Part of a small language model's weights: 13 layers, no biases in attention or MLP.
Each number is 128 + 24 x the weight over its row's rms, rounded and kept within 0 to 255. Layers, rows and columns count from 0. Numbers have three digits each. The size before them is the row's rms in percent of the matrix's.

# layer 9 MLP down, 512x1024, rms 0.0779, rows 0-410, columns 768-799
099:144144127103121185150149110103099165145138098121173132167144120103124133079120111091173128122149
106:117131105120094139162113173113093094109109109102094119151157128119099078100129135102108146086132
104:089142167121122116134118136111113139109146149150149144126156163176131147140027088142161112114103
098:130149114087138122122125099111144152133123101134119169123107112138127140117119119110162148122097
101:130145126116121136134143115112071126120129123118126116122175096145094162153138132148176116111156
101:139092135082123080111102141155092145124147129125080119111152160135127144164088109157130117118099
101:140144118156122147137133144124100131149092119151150113108173180116164113110134177171120111119109
101:123123137153089158114162100144102143153143124184130139085132126124135151149116122143139124112197
097:133104141128123127186119103116128182109149088110079090116110123092112123158122130137141130132123
098:145133142130129080144092137120152153117125124135126140134152116155150108109134127133155138153123
098:116118138126087120120127076116083120160122096139111115136132105130146114122185108137140137152130
100:133098139138124109127128103148144114090139146118127111125176132086133148100122082096158109123126
096:096164170137132121125113140127137178115152135108106124105111153139128173132126106136102190163099
101:129116107107134145138066134131159157152132097159137132132135115137148120137108139168141110132131
102:146114162091133127104138165107142127090168125097147118152175125108135153144143110128094143142136
097:137154111119113083098161131090141097160129128110147128181107124129147122140157109113138130162132
099:107124120118098127129123136113108098109139143137113121139125134099121123140117095179101104150116
097:152105137127131126128138152131156125126154164146141124139131064125082090167109164131124131169152
099:088115102142163169131132132121110133089153165132130164123130122181165090166139141124094103099135
101:124157123107138166085121114153106100109130171101094139133130115111130126137144155139130129096106
096:098108091121113084068070161137165116123106091123133150136168132106108139113126138160114133150105
092:149092131105120086115101131110129116124163101163074135148159135139124134152104056071099090140122
101:094134137143154132095108124137129131156149146148084130149139151119081179159106118166170140094073
096:081149129154105106083140101146086088102155079133109127110123116097094075102134138142149197095108
096:186105134127106115143117115127136184087099149120100122082130098136169110113185138132125137135147
099:115087105153111115083086136092159096149143136103109162149120149156121137088119135109121128123067
102:134144117131110111149178139112135177127153124112137140117138084167155046120123135124143133128106
096:140104132105144147135130150116114147137143120118141119161160172092140121126101152126145116129145
096:139156154089132121144111153099141151147080118167131120121136155143082125130134150092145148129125
094:148122110151144107167131110147089091078141150073103098121152087166103076155159116119129101160151
097:118147109129101143118112087146074127161152124146109136136147105116122117099156148118154139139102
096:160131145100134081141105134117103096127152125113132129126168166147115106114083144117113130114120
096:164128124114100108105059111164157157113166136145116096161137090093126149127120115096126124115123
098:100119103076114134138120116103165113124106092114104125156135121121146131130155096127132125091099
098:119115157103095075102128107119144140140140133091117133066131111153135135057141132120106128085105
099:126156120188086102148104130109159097147096095145166096114107174129104156123119073120135092112129
102:147134091124133105157126143094142144152123102087152119141164109139121169110152102127108130139135
094:113155144146122148127154116154090135144150134078158115121143134133151081163081148130115129123140
099:123107141113103164130154095121137151156097170109166143149192073091135188104097138147164158131125
098:104103082137138160095124175146138126140109152117115161092122126122141210131119086129126149117132
100:122170147102093124154073118148142115118164097153156129112141118124136127122100135137182120153101
098:160171120163101107150163156153121175116110141154106149131151143125130165093137124112123113136111
095:140144115114101125133125115117112137148142142142139166084142232139165115130185110122135112113121
095:121148151155113116117120127117121134178089125078113145107129134140106132125131151121136105121140
104:151132118113128094138112176155105143105103101123132147174147171147118199127085102172126148112123
101:124151113121135116109134111141123095125114173129118106170148168136088086141120162119178114142095
096:085172101171080144140105156115131143143141124096107110151094154163122070121128110176137154178155
100:110133137146121120116139133134090129117143137149104154126145117152149138130132142114130136124139
098:150141102082138153106124135144137135127147166135116151105136116128120134108137123122124119109122
095:116131149133086107143121092115110160134127132148126111079130137108151155162143140114131081170136
098:088118094138112158123122169120118119148126152095107136169141161096118107125102153115147129161134
097:100155118147090173143134119147133151108102118099109112100094138120140148101169091069143078150099
096:122128133136117126191154112115157081100171130159086180123141066128133124112109100114109177151095
103:099114127148104102118112147135140110157159152148140157127138102128200123128140136149146099120139
101:161133121129182139138128091127161173118113116121169125127092138112150065089173120138123139111127
104:124129127095175079097086137131130106177110088130108093149103104157110138088098175120191151130083
096:137101085166152138143145116176134135110112163091108135137132105175147078122133141152161165115120
102:130159146113105125132123150129150084108148119147117135111111118146124114123129144146144127121099
097:124098126167150143146152144133134115085161165131103120110130074121140091108101115159068135096149
101:134130143093103115115142127158123149128152096117156112093144149138104149149163124118137161108118
100:133113135126110129138088190136151082110127116109141092142089116131133124146062126165117121081149
102:142114131128134072147178156149129111096115106158122165088102138093137136166103169091155163145096
099:128156123134154137115114149122093133131056119089159099125119143100154092147158154149110110140150
104:121079158094105122097087125135121118134142154106170088110070160143131077140146169122123158133097
099:145143131135133178159130143130081114127142103138148139175119126134131089084134129160157121159153
102:125145088156114105133117128152151130087053124117159100116126105107110088157149194169136131099089
094:152161156084130145142145110167136162106122107093170155171124149144144152118167102143117088136145
102:133160120120126124111101133146139160143173129101141176106157072132109109134169146084113114131126
103:140149087102131119109150106133103123137107094138158127114142138115146126154087121090172105107120
098:166165106139116095099105131133109079126084128129128150165105122136125092087091162166152129120133
101:155124112130124135115128115130130144126120162151136110097150162104147139085143157091139121120093
101:147123153110131083124141126155097148168135121112115157148085113153136108114192123132131119142159
100:168142123088171141112111148101110164136113148143107107175175108122098117164108124070119115144139
101:096110120162154137181158123184157115143116131154151104183109099147156168124097124141145173133121
100:114167143092140122134116127150158104129161123150154077126153134140160159134154162099123145109157
098:088135170119154134131119119132122122166177120132102126097086134147143101117153110132117131105180
098:120097143124110129134109117095111125153120110077105119121118105154166125158078133155142150156129
099:118143144143094131126148113128136154102167120103184103158140134077113123097150149095116135166135
098:124135142139116154131120126118138153131151121135104133141114138139118110145196139127079119139145
102:134121155120129095165111103108100142071148147157148148104135139103083093155171110148115127124141
095:118130160158146136131123157114135108132116176110143137152165094097147141143149104129132166168155
100:109160115132108206146156148137117120098096120131136117132142132152150173141171144118133118132129
101:112112163135123115107122136173126113101128125107171138162086092161129136098117120119130122090157
099:109125152140109130098120120142167168118138130105125171158090089177134126128073138121150153105145
096:140134142132138180140098141119129131094117095167123167123135141144116115174057104138153134135119
099:134098087121136120086102133088162119113142124085133159125144148142147124141144155127155130131155
103:101117130118076128120134091087125101174092098086127137127121103105121081118092124120138114156062
097:117126150168141121148132104090134178123179136120123117130085127120109191140125114105102113118108
099:138127145145133133145114135142117137134118110148113167142094124100125106102125106138153103176155
098:128168140161117129155120187152132079116178145114126122174124128133099078098150131116122156157178
101:121143119093108146107133082124126113149136134168115126081135109153114180121150104107092123078113
100:092167156102127132133103148107182154082128136150124088116045141103124083112139123128054129153136
096:120087098130112148149096136086146102137139137091106116151189142110155255135128125180115153123125
094:129121130158116156145150155125123111060118089095105142147101129134144084149124131137133093097107
096:114105105105111104092129149132126165089149093093169114114136109126121122164127147112110117116111
100:137123147106119114103133158136144121114133142173125132098136128109120125118133149122134127101116
097:147137123161129125141133135124109116115144108126141142143144105102160104095064146106178125147142
100:095116135153130075092090096151159117138120092119084137125108139111113107076126135141136139140108
100:123139185093117183127092126138159076119098149083140120121126160153135142120126144087172096146112
105:140119135153168146124126128128140137150199082170141158102150108119126074111156159108159124147099
098:132111113090127130085106095109178142181119093174158127080109130120103146117127152136148165140170
098:174076118113187155111095156159048169098139135127092096111160155139136109128102078182109180107132
098:073171115147136142126171142114124148086172153115142174097111087110123156097103102140158100146149
101:089123090080148100108145133126086117131118136137137179202140110144127105128137138135152130129133
098:143123124073149115110168154129111149087120121125149153128149090152122131136100117146105127094139
101:157164150099146108148113133069111129153115104144141114157114139113136116144123075142117100107107
095:154095142137112192149103125120096103096112086126089127158139155112115061113152147120149109129164
098:139147129108121096141164151149098105082144129147147166137070111128128110095099117132160160104148
096:108118144135116093110090132063102147095128115146095119149126143129086123108122166110156105122114
098:126145109124117118141130129108142149135107170145078129105098135137123152120124110135124126084158
097:091127143133155098121136160112146124116126151125144145104155104127127122114094147115095117139144
100:127119160143155127131165111134116115113172132115164105079165095135157137134113117130137122112099
105:170101119116116077134136160134120116125090116159112125136135132106118129052143176099109143139166
101:200073132100145160117151138125101082134115138152140060113113135112089146112137070118121139162115
097:108141162120145155128108137115143172145166093105096165112116150150110179109120144126117138131115
099:111127151077154144146116133147152134153153142108109115090151141140120132166118142151125114091111
100:138156121116148089141126158154123124104095098127104105127108175120112108112150080112114084146145
103:163099144114171177117098156160184125105148170169117114113159097141108146139047196133134107130132
104:127136137133121148117105141114175118130084138105146163133128100148092077111107120133144108132133
101:108120152155155068084130153094122133173133105144131152110177156109091124112117102120118123109095
104:145095151139142128136128085135124137118114142132123128131096117167152161133126125163200161129128
096:138131120114136123124091134140117170132160155116104157136142135145131037143160146114153099131163
096:125139140169138087119101161115127129128157081085052115156101096115106133107111122113084124162128
098:151112106134140069127159101110147149093114124112086119111131119109118145091130107146101150117127
097:133117138160100108166102116120103099158083129153144161182132112096127129127106110106097115126116
098:142136108144096114127134149088144166098129143122125133079154112170138128126127074130111135125133
095:164113133130125118176110119161104134121095106116119127107144147098123068187116141132105140142133
102:147141157130135123142136118130123116139146134124148097193122141107172129135145140076111140147131
102:142153161097159158111133121154139170115104136106115127136137118150112096127138094145076102127088
098:139125115145091124156147118109098104127090127103127110094101131083088125125106132113125119111070
096:148133129128145124119149165144164149127059138106126132099115115135125129152162110128136104139123
102:148124104121125142177116149136148116151143146137144165123098166128126156099057128142157113105070
100:116129121130096061090139135124138108117067126153107089129127132130110144090128169145099100157155
097:138082098157134161140132128102125101113091116170136126120120114151141128137132099116108153117142
101:140114123145173112118109140167142083134155121082130146130123122110121122117117101113124117150109
101:103086142121120173164153150170137112137106144123131139128096117115146104139135140092070126141087
096:129102116133144119147103157106107150124140138146126121156092139120153100141177138132119138127131
100:109124126096132141138144107115185123140137104152128141118158144108159145164102144104149130120110
100:125129123082074093109158158102147162112102156094147136103113145124127138113146098127120106153123
114:120124116161164133118096124126127117113112133115092131120101140105097092159140126149091176125120
097:128121152060121096110141134079114137147131062073070094119139121141138206121093171146092130145138
098:116129133146153097139127124170140150135126110110144166155103144123137057095166160102118135116147
098:152133125155129120134131111139115136116102119136112134151120155147141097142070155139123130105146
102:139128082140081144107118118132123120147113092117164124166139099143133138098139113128102161090138
097:118105122118112141123170107132136084124138110123120144103105150136122086137143112125142122120141
098:129160129151114157143157149119137143171126109126112111096117112144154109169088109124155121122117
096:122147109156149145126113091105132115146157117172159167068136100128160110139146089129188089116131
099:170085164146172110121162133122140091130097110135150150169159124120137136111149134131141121135125
096:066114139164160134124135089091126092124130115156162167122144059156165173117118146135167168100094
097:149169145125131144105145166129131135120122128123124109124147148134151147137166125119122145182130
097:126130096130170169146170138102108116174107086138109119166095132092113109136094109120140101082113
102:107120104140145102119132114120137122145141151133118136151117128149129082095108102144137120116141
101:103137145151134164137175143115145105105090219132151118148139131109134106141127135038137148160139
103:139148133107166119126138121141121100111166126109168124136126140140168179136123128160116130151155
098:125133128128120099130128144126106112088132129178157109084114091088131085121135109190086107154086
102:120097134125107126107124069141140134120100085067159122139125124106095105130097123162164157127140
098:137135106127135125142153133149132116101113150146144114130126133105140099148177131148054157153100
097:126132161148119116113117112137124104126143141176142113125124098156127132110123126094123109113105
099:149132169141113079148087129124145146144154118155141140141120152110139110117137119096151101137113
101:133118163104106056132111090135162135123140101135103156135114135160101165153122115113124145171146
100:136117106150126072102134127133087118110149113148128118143126130084125112136140116137152115124169
098:129131109107123139131101124124136122149121108136102100153165114158124173119148140092116139098138
104:098067130148134134135124110109131103090132109080148139119068130120160147154146106161185112128107
100:098112098093114124152145108113138096142133081097138121100123128118119080134079176153143132118149
107:126106101120135099104113131089108138133118139177181112143140138150139167154121121179119124120129
098:121132160113147134117145111161092129102132159137151114142094153127105115112114129091128124106126
095:157110125119154145147188128119111136132140142134111129114159109108128122154143145106142133131133
097:146144144116106092139152127128125121093073131162179137109098117133150128147174143106168139173125
095:114095126090152179139165121131101133134144165146115143111188177116132108158120144113101138144149
102:148151129125138112158126105134134137151091133114116121126100133127114147119088125131168147083153
096:118137144174130143134105119151112130116139152092108137136116141135122131093104180128167105080136
097:176141144113134139108174162125138160108145077090112102159192142144148169132150129169159129085117
101:121111146145110134134112109100099166146106139114109146111144167143120158109130099123113113115089
096:143113112150135153132123100140058112142104085131137154143092091155140142118135081097155111110110
099:151150127120101184125109151135150126108140156100098140086181129113147183113134076162134127155140
098:159103113101167102102109111109119105139126127143154084143119168089112096115142144124150113122109
101:133177122105106100130088141142097118139116137102109143156172133121142136145139094174141100161113
097:130170135154104119146127097121133138112146153118147111151118166149121166108108092097151100128164
099:172102142111126113139091192123132126170085074127120100174124110155132165098191147141119186130113
101:133141113112087156092141149146118143126186119131127135108106120126134113117235163153115105116095
102:147132136153148106114110158143102133146133170131135129162137124112126193163129168129130140092159
103:127085122115109164141148134146119091130130095113121121124149133096119096137139110133164191125125
096:144124157122154130130088132144100171128171118139146119125123107174149100159150118128168135150149
100:150108112136119162149136165104136101130103146079155160118182170148099074142150088097145124147086
099:123136112122128118129138132105107123093113107124139094130142168130146126163143084159103100132124
101:099121128134133146126134120145120127159200187140162100108154105129133108151159165117104140129140
096:159132108156086123127123094090092121114137128136144155174135083161126095109085106113113104104109
101:112100129125129169115091141144098138163107118137098098114096104093131098114098161120144129156184
101:086128078174146126148151147185135128124157172093113140128148100129164055143117105084145115117137
099:107155102104109096117128121112079098119137126166110137140138101110104088088145153177106125092154
107:147100143130120202092167126129076098098129151155137138142153128135137077141115176128115152098119
098:115107164135136169138134132117192144154125142109095159131136102119105165151107138154129138107111
097:131108132111122153108130169158138130149111116143128114180191147147111144135086108122155120124143
100:103120128129119111161132102082112163087125107134140120115160119121140113126129073131125146123169
095:101121111095136113118089155107134119153131143116138100145105112100162176086092116144119109120162
101:108133153135119158101101154148183139122086121098114181117143119139099126117132099116074141115091
098:138149129131144137142088116085131114123118122095126143126129125116106097169128087134117091140134
100:145089072085099095126089144105125119145086101135119140139140119149150135139101124158120138129118
099:173136164095122156144095158123106113117118119097086091100139171119190126113094131175138124122112
101:122115132098140188146152128111174098102109145191123078113101167106156117131126075115133142140118
099:147091128100139138140138153116157152112122138110090123087125105096173181109145118146124127125137
097:132124111100156097117134105149130112143140150134151128129160128118127143129108090107139108135156
100:138119105079154118116155128139174142115150147148146152157162123099148140129137113134098125104158
102:154174172124138136157101113114076106132112127113122137127174134088114123112116127130127164120119
102:141108104150102083132130126130134135139136150134137135095120135094119105164148139164107088101172
100:146120144124081125134140094122089098119153133141091103090152163151151104168129145123141137133126
134:130131106150153142115135071141121138147114132118118140103089138137148062147177154116138146128129
101:126125136122143114128119150130157116115067124158132124146088137140114166092125114133154151109155
099:082110118132105141101127130145123106137126140136118165113131172129111134166193117131149099091155
100:158154140111136135111091121127110153121150127127163151118117139147148119196155106097106152141087
103:125092091164119096111093143115135163138112141077126162113088110148120133127117174122167120138132
109:135112107172097111144104140121106110125090144073114101108155128116108121110134081148157101130131
100:122143086140170169106158084143093114102172168116119140106144132151177104143127153119129103134160
097:118178134125122144140136148145091112094136107098163136132152129144134144109106124189127106148139
100:112119119108129154106175122139132119149142112129131119140148096161152095142145141117132146142165
098:117145166149148118166131131121148112135133152069142114101077095104145113136122151174139092145141
101:130135095142128076138063106120138121123104127114156149105124086138157119173144118098118146158131
099:099146148125138095136117137082102152118120101092100137102135098124114099119087123133154103102158
101:091122159138132132165191118146108130131121138131133118102121148121080099165178114135108131098127
100:117102145093143138099130161168108100107128117142179125137155124083118146179155099152128155115161
101:164101137076171117111115137166134145124147112063128137076126156152135145129142157136119165088118
102:191097079122127141137132103110092079119088135137123113089111147115132107163107098109147120104120
100:147149163159132158112132126125141121116144137117122153109136144133081106142070158150142121096106
100:126181116116095123127143107100174154115116116097147140161126117114121119135139147117103135110134
099:111133126135111142128117137120134201120112146126107146127141186124137078111097154162131128114131
101:166197130101126055135095117117144168176091134115111146137144144139143129155152122137124180132161
100:124126144130164114122126141108130091158114131117158134119153155118177144154130139106149128153108
094:116134106116131132115111172126143167100115139142135104160102041120137042110133127124139131119141
101:177171135148144141133143106150145116097153143111129170090076175108137157135184106147156048133127
100:141137145123121126147125092134118138115106144130139142107169141128126121172102145129131120112138
102:143137125175130102127115110165147117141149123127150094133146118158113142132076133170094157155114
093:102112154163166112129114109121121153158114135133173127144103177114121093134138124089144138123105
103:081165118141158141144125141152115126115103125166168089132120164097131109134104118119114163118118
099:125093117102119106132124151129128132130137091108091093114143121132152145149124135163131147131116
102:099159129093133130145107112135163113124097137130064142133121126108123168148111140159154126140131
099:105140143160117132100178129113093103130150127133131140121100163084102092128170171126139122138128
096:165069139109158147139102143130105110180118115113117145142145083163105106128133097118131161093116
101:068144120099154136134090124102117100150094105154121123094139154151123174137116142114124157141098
101:095123103125117099143118121131143126087142071089146092136125134162103109110156123160132155115121
101:172121111104127090139146143128107151129120134133130079140148128128111104120162113150141103109148
098:158143117133142130106092144170105075123118102134144089126134119113117143133100191156125161128136
099:109136139114139150128079084141184135113140118097117083116125133127108143062094097116153106161171
104:125141109108125163130116141131155095129119104121157100145136119125133170075164095111109141084132
098:112136172140134115155154135149150120109118144059122125127101132147158109138107134148136128145170
101:102167148130170098128114133130163132146127097129163140090150092187123112178131142099125138106124
097:114141170100127112134157103129146152131124113131144116127137149168150141139190116136099083170137
096:134098144108121107129150111153130102141121132066118092126073160138134139142123166077105118125146
098:097126142133122162175116112131124116131165116125115159135097111146136108150134123130106129146133
098:114120141145082198153127132137143133096156135122080120130114170129101150115134120150132114134097
100:105126145101137107141120109151180133120117111132126154113106107163131143104224154126090163083122
098:155073133109138112083166158133102163127134150138127160166101117139155145114086110104128115159114
100:131123144142164098127109118152123113111127138073126103160163130131135161142104157106105118153147
096:153100133157158136149129146193146117140131129147073153143161131137134132108138137096124076114134
096:124120130097137124136129103178086092105123115082143133153112173152173117139140128113139127096111
101:120099164122173131119079148109133156145122118105124118111112141162099192113103100134134130134164
097:125156144064114139138139121140131098122123127138130128084082136088132112140128128159126137119111
096:123147125120092111082159157154109088163085145139115134121163121165109129138106123110130116115108
100:117107153108139104143088117114199151145138164137092103103152137087093130099139102117097102128088
101:144177093129136126158106104082114137095139119103135141158135143120130149116167135104094155155138
095:134126128165094062166143142087149183113134118132127144100122081129158124130127125116119094104144
097:188140101130124115136112119109112126109090126145110120139103152112136139117147111101129145087134
098:175116140115132149149133146110151081157161138122132141165105081142094102120142121119127129149118
099:105114130123148109145119080141086148132142120148135137137111117122075133083106080148103107177072
095:121111125131135197146079121118075072100105097108171094126152126120155102138165118127139123093133
102:109156113154138120127131137144154129118174128110128127150121136112113113119117172127108112151156
096:129158110112120126162121110104149107135150117139104109145147128157111130103143124114121128088126
100:108154120108126081121111119098116122136163117157111147120115138115107189091130091112103119142141
100:125126146119105062099121156128151108140121153138141153096138133146108124076139133128159171126104
101:160135122119141131131113152154142115136107079145109130110117159096122153107141096114177122108116
100:164160111127159122143155141129099121080141121104133133106140120123150120124111092151073146088148
201:129124120124068156096137077118129125153128112108123154142110166145146023107099149132097099118097
106:142155131135126129149160176106138123137160112133111146140134133106102097099143102168110138165123
098:045100121133134167135140141135118070138153119128164089125130141117125150106119089107115111094177
103:150125153103146110141129160098116113109106116110101122097102103150107122140118099125098140133152
098:106124124114139099121099086160138104131130115113094135142152160122187151164161155149148131168127
095:100151107100130123086088097152139101125153106116111146128142112113115117113118113094115109142135
102:141080127121136136150088159120129126117098138124140153128127126094097139120184100143110114178190
098:089106127114099088142148139107070152144121142125113130098088114101131108129109126129125137145170
096:136112156099134126118115124151160146110120111123146101150112143125120131127168134091171102175107
106:126143110118141143124122149074161120101099198106117081086095133138107125098104116098105136118136
100:124158153133111111126099121093075116150131144138140151126103115131132127184154127149134133121154
093:118107140089145134104106098116115181086095108107137103142123100096122155161111121117135100119135
097:145071104110107130130095164157109138159143146130101119146094150154140071145097119129119143109128
099:126116115104121131109157065149121087109117147145135140162145128151115162083147136143138144091138
099:091122155132104071172093135123110133164157111141107117105075157138168171137124129107126130138103
098:109123103136141152123138150107100130130113099107077105159149133097109149140069137109141115124140
094:142133094150128149143093147143126144080150100160120095125111152174085124133076108133110135106133
100:146108130100144160087098159132139134120154131132108149135154117117105119119063135126143079108068
102:119123124119116093102126122154105146138123121145159122122086089167105137100125186092111140103150
103:103155121170115169135172122127072107137108171097134144154102118111167072074163122152098108137109
097:104179106121114138170140098107141129150137156151144131146119113139119211105109086197117108126185
104:118129122137130166102098117106131130106092109134107105133153125136112145119107069129105163090122
096:145159135144123125130114142155111112116137114126123099135141125149102121112079146102108122147184
095:144102188142146089163171142123149141167135126142123154152131137144166148126129183133183140136126
100:137130132132139158101167115135101157136222139120123080109097109116149152139118098123141135081148
098:131162145127141141132181099124152122127116110124127143164104116107089064134138164130149139121108
100:121139133130136138127136129178138114146129141107150121116144138109155107136131139118113101092106
097:128138118089134123112137102166130134121099057120106112135145126113140168124192141098100151135151
101:108137129152160228151138139142116164102136140131149147157098135091114160114132151130101097103117
101:113125089117127094119126147086161104168124055172097123097119136133157097081145087151127128115135
097:120091136178083107158123169160144171136127140158110116187177140172134187125105155109117116152107
101:120121139104117106172119147122147125108088123118153148131112132105116111160227116129118077114154
101:091099101194156124092194134102117048148154123119158120128128136153110075099139079105101113138136
105:115110080124145140146148136151106143147129120131112145097096093146171057114144133132120165130130
101:179102113097149071113138084142109114113124146122150122113130105083097063131151126146161163182125
097:130129150147123078140134124148138118120118104099125160106113155119118136176115096157134086099138
100:098126110090100120144151092100122155120137138135161130093120149114109119118094127180118128115137
109:120116159132109138120168103113172119118132138085145128124131135145140147118140121155110162135120
100:165143106134126180119096139143104125128125149118135168100135091115105114177151118133157124137144
100:098120173103135116104162134103097075119132117126107147098083141151144158109164135128119157097141
101:140161106188098129112112112112135101123099107112118130066128128151118160144109158099114115088129
099:085086175073122155105091144084108109139090103121146116160065092136086105069111148118155119111141
097:146161150120134089140169149140126136112133109143129132138165127130170108132115128138113086168127
099:148150117161143090145146126144127141129122103125124166135113112156135132151118128106097150152162
101:151175146076113189139164138110061132150158159067126110110127131125145159116162139066108155145146
103:095104122118124159105129127101142163139131104134154106126137130144104141139125144142118103177127
099:134146079148140160124114144075105127147147111104161113148088082145087151107114102103127142132083
101:086117125094075061084139136107140112168117148128164154120136124139126163109132140131099119135104
099:182202106147141091129143153108115104117111140083087084141125148178142123103151117121147098109156
099:114165132137089081087134122123135113119130105107134101122112136129135132085112110142148132125133
099:159096100120133095133111167111121128136118111107143141119119088115164153102122104100122099108147
101:120146150133115088072145111136110139129131114133120153094129091074130118138148096095099117139108
101:126156124134120104159123138137155117113099152138078109114135106117173099122149104158142113140092
102:120137149146143108118137141135159141144160100100112126157146132137111147081156125150156124110131
099:116129122156101133124162114137136126098080137127138107106162130126143162129167114134140112152104
100:105133145116079193114151149120134135112156120131098118130121131117117117078117134138119129140121
096:209155157096123120114142126143153113127102125104143127150132122106124143108114135147123087140142
102:080133099125138145102143135128144127117110138092105089091120142127132112141106118144111149116106
102:077161105104121125132127109148128140135140095123138140148146151137133136139146098108139140170175
097:066144099160154174136154126166127135120132155147125093148123108136117177157147140117130125172124
103:115142115100087110131129105165140147147088152122126089127141117152153129109130159124124132176150
100:133060137132084169128179147146113125125136121117097127089136134105145127113188131125133128125100
100:083119129095138175128188129165104133125113132148087087094105118086100122115168118122132089101115
097:130205123121094158108111111152123171130144150133163130129130130107144096175136103151074120130131
096:120126125101130127119152117141113152104125160152143104144097131104134124154101125138162104131179
102:141132111100156089125086158146125078128136095147104108123102100076115195107089114116089128151108
093:108192151109169140119160158143153119115104097195124139133121126147141095113137163119132152109129
097:133144142100093123156163133144126125137115140155130138093112122124142115170167118120160119136120
099:168128125152166103133124140166124122151126122166143096138115097130125186102100088139081111121115
098:100151124123099117109133122138088134117152097151111146141109125116163150127104164174107113115094
094:148184127111109096126112146104094092140123148112116125158057149080146158150150143157102096112184
102:124112122094137087148165143115151163094113118124118133107147142139142152139120126107134157130137
100:098100141144115142152103122120133158101075116145154141094128092172165169140120150142114134143135
097:147149133133152143122082147125158106125115134125120100090119099127129151118117151147114133153139
097:115143168103135169152111155120132131125128163093137160154129123115110068101116152163142127145129
104:118152129137123082145096115140125121139127140094109112123150146102129193108115092125109134147148
094:099133099134135142120150110094141107079133132120116167127135113117133116168148071140088136127141
101:143132140130148095112132160126072126146154116081116116100096104132119112134206138113136135111125
096:082102135202101145175153133110139101125171092097084141154114117147113094143125109123100130163143
098:135142093111065143137158132120105154125147096160116102157146104131111123167135128092146150152117
101:161127153135162102145147134130126122154123128157103152157133097136050093134154137144116153164131
099:135093155103085123133117101133109143154127143101128124114122144111103098105179139114165173131150
097:138139152109119095138109111135094137096095143137093150126124119126157073096121124135116162078105
098:142105132096109075184151149141128106124120116128109126141124109124119120124115130095114093139133
096:145155140120130141105192111106094136124137121139165128135117098144135093120165165174147161133117
101:142133133121131138130144112168135096154090121158124177108131110143105138091168116147177131115201
099:125092087104118131130107139110078118082147151162079163133150149104114155101125115121160188125136
097:127149139126154174132165157132123100142158141096137136105083142144166122109165144107138127174091
096:146131136145137135144105140102138147116128106136125122144095178154170142133187112180126122129152
100:121119116099135126145150128170111108102132173136115146097130138150115115157184119121141158115126
098:145077116107156158123141178165122092120181120109103093132142162163152062123176106142116137097123
098:170125147110138101124158137116102130101145131132125131159114167171079122123187133110092116094078
096:120098146154115147115129108134147141135154116091098148116159163143113138123057101138136156113103
098:144130086137062115104097125131122136162127122111159149110143074152117174125136151124122102126131
098:140150129142135101164124099122147137087190108132149152119136143099125131150126140164154109128091
094:105138113118118114158127167104146199125152128141130097138126085134141099130122131091109119138127
102:119202115157100093165116128143111129088142132142133114163145113124164136126112125107088140157112
096:141108147144137144131097120156166081191147158148151148146113129112149147113091123118136136120136
098:096138147118135184115074121141143147121097145130137101083114134137122179103151167134174141111125
102:152142139139082138119085112095155080101116107135084152132181138142157159126076125154113136157122
098:130113135103150116098137113091096137152145119184147118128161125104082109128117136131126132106124
102:113145149132156130149139112111125157106132100101145103097141137142066088120126156142150159114133
099:112132103127158190120158170160136094113112169154114106125105142096116062140116100188133109135071
096:140146124123134159170134130122161091073051118121112125130136149125102133119146134141140158109130
106:114107117112156159148112122137083103145135133168121150127112161162141167114101094119123105154128
102:122152100105124117093157147140110111106142121147141105134125100126131109178095140147134115123108
100:138167134151143124135165121148114119159138136146121179135120114135104119183169090085141106093157
102:150116130141140072131113124117157141186121104125135173127088079122078124110115118086123140132128
102:124143132145119124109143156116120067113104115177092125130110127137152100144201102076134128124168
099:096140088104174104093114108091114086143110139196126102168163090154100149131186144146147132133141
100:119137111114159092155124122116135126159113149138178106165145088080118124117106088141117157102104
097:140150135122152141151109138107118130124188146154096132141134126118133159108120136091122146112199
102:129083080103112107120134121152149101161135099111136105127137111143131093122133136125092110158083
099:126103112115149131167113133122121107090108129176178139105161125078097114118113119120130130161152
095:119126142120101176155136128105086115146116100105128091109158107153141141130100114148142104117138
099:124086131122148122137102146139113120122179108120092152123108090136154196136153139131135132135157
100:101118140127148090138122107127125182148155136103121152122074095165155145161122147160138110127170
189:105095143129158116180105159115145136143120139108125108140173132119123166126097118142141170152175
107:126131139139107147121114140149118111121127128154097118125132123108136055167116175159166142128125
101:153125134112129097168118156125136160153156162127145119117129139129146145117141114094132099161153
103:104073136075116162153178095102114093083058103143097157152152122111138074130142090136177088166122
096:138111103107121139132174074115087121132098135156106113150123124111182159107077086119119107156141
099:126167129109100073090090138128106137126149104151146164135140154109140148084119152182147124144181
099:124108108138138072085120116111090108089114116083146162110109161132113125110182130149120118120114
095:104089106117132118125126104154124113134125108142144094118101131142107148165159145092127080110138
100:112149103143136063113087143085130160127096100148130130169113095099139193138136113112133127106161
100:146101134140158140138076124134120129131136100107134153148129153141119141118086119108111121138110
099:135134153126113143158129140132088126168145123115143124139120080131160103115187132143110146138122
102:123113116112131112115164111126183136096123109112103167084139121197114106075131142126093121146136
098:114131158136106154109123112149116136106132120147123125113133109103113148172153099145089163106113
106:173141098125127134091124146186123119159128146169146116131132141162100152139049142106111138162164
097:101143098077173192147099116166144133086112166114189117151155114134162219143104095104129140129111
096:109153125136154172124140070140155123127132139137158149116183146126125133126098126139144145116140
098:122120133118090101099086093139149137191112139135116114150141147159091123131141162150130139158118
098:142080118136145157112138131138151140124148149195146123112132106131109121128120099146152139147124
101:057158118111076138133107137149136096113144130099186114114108129117099119087158172143100116112137
098:128128130099141154202097133096133132142136111085124104136108136128149106120176135109144159145158
103:106138122145134145121085114095082118111170140141110087129107144162115107152173123096091116077138
101:086113171148125129123109117157143124169159084109106144121055120109118140138105138132126103122121
098:127144174127156085131164138143135135109071119078182129139130132161130110101145118147193088137145
099:125113139108154136115144149137129152085124078136151088139118137153149090169114134115106129147120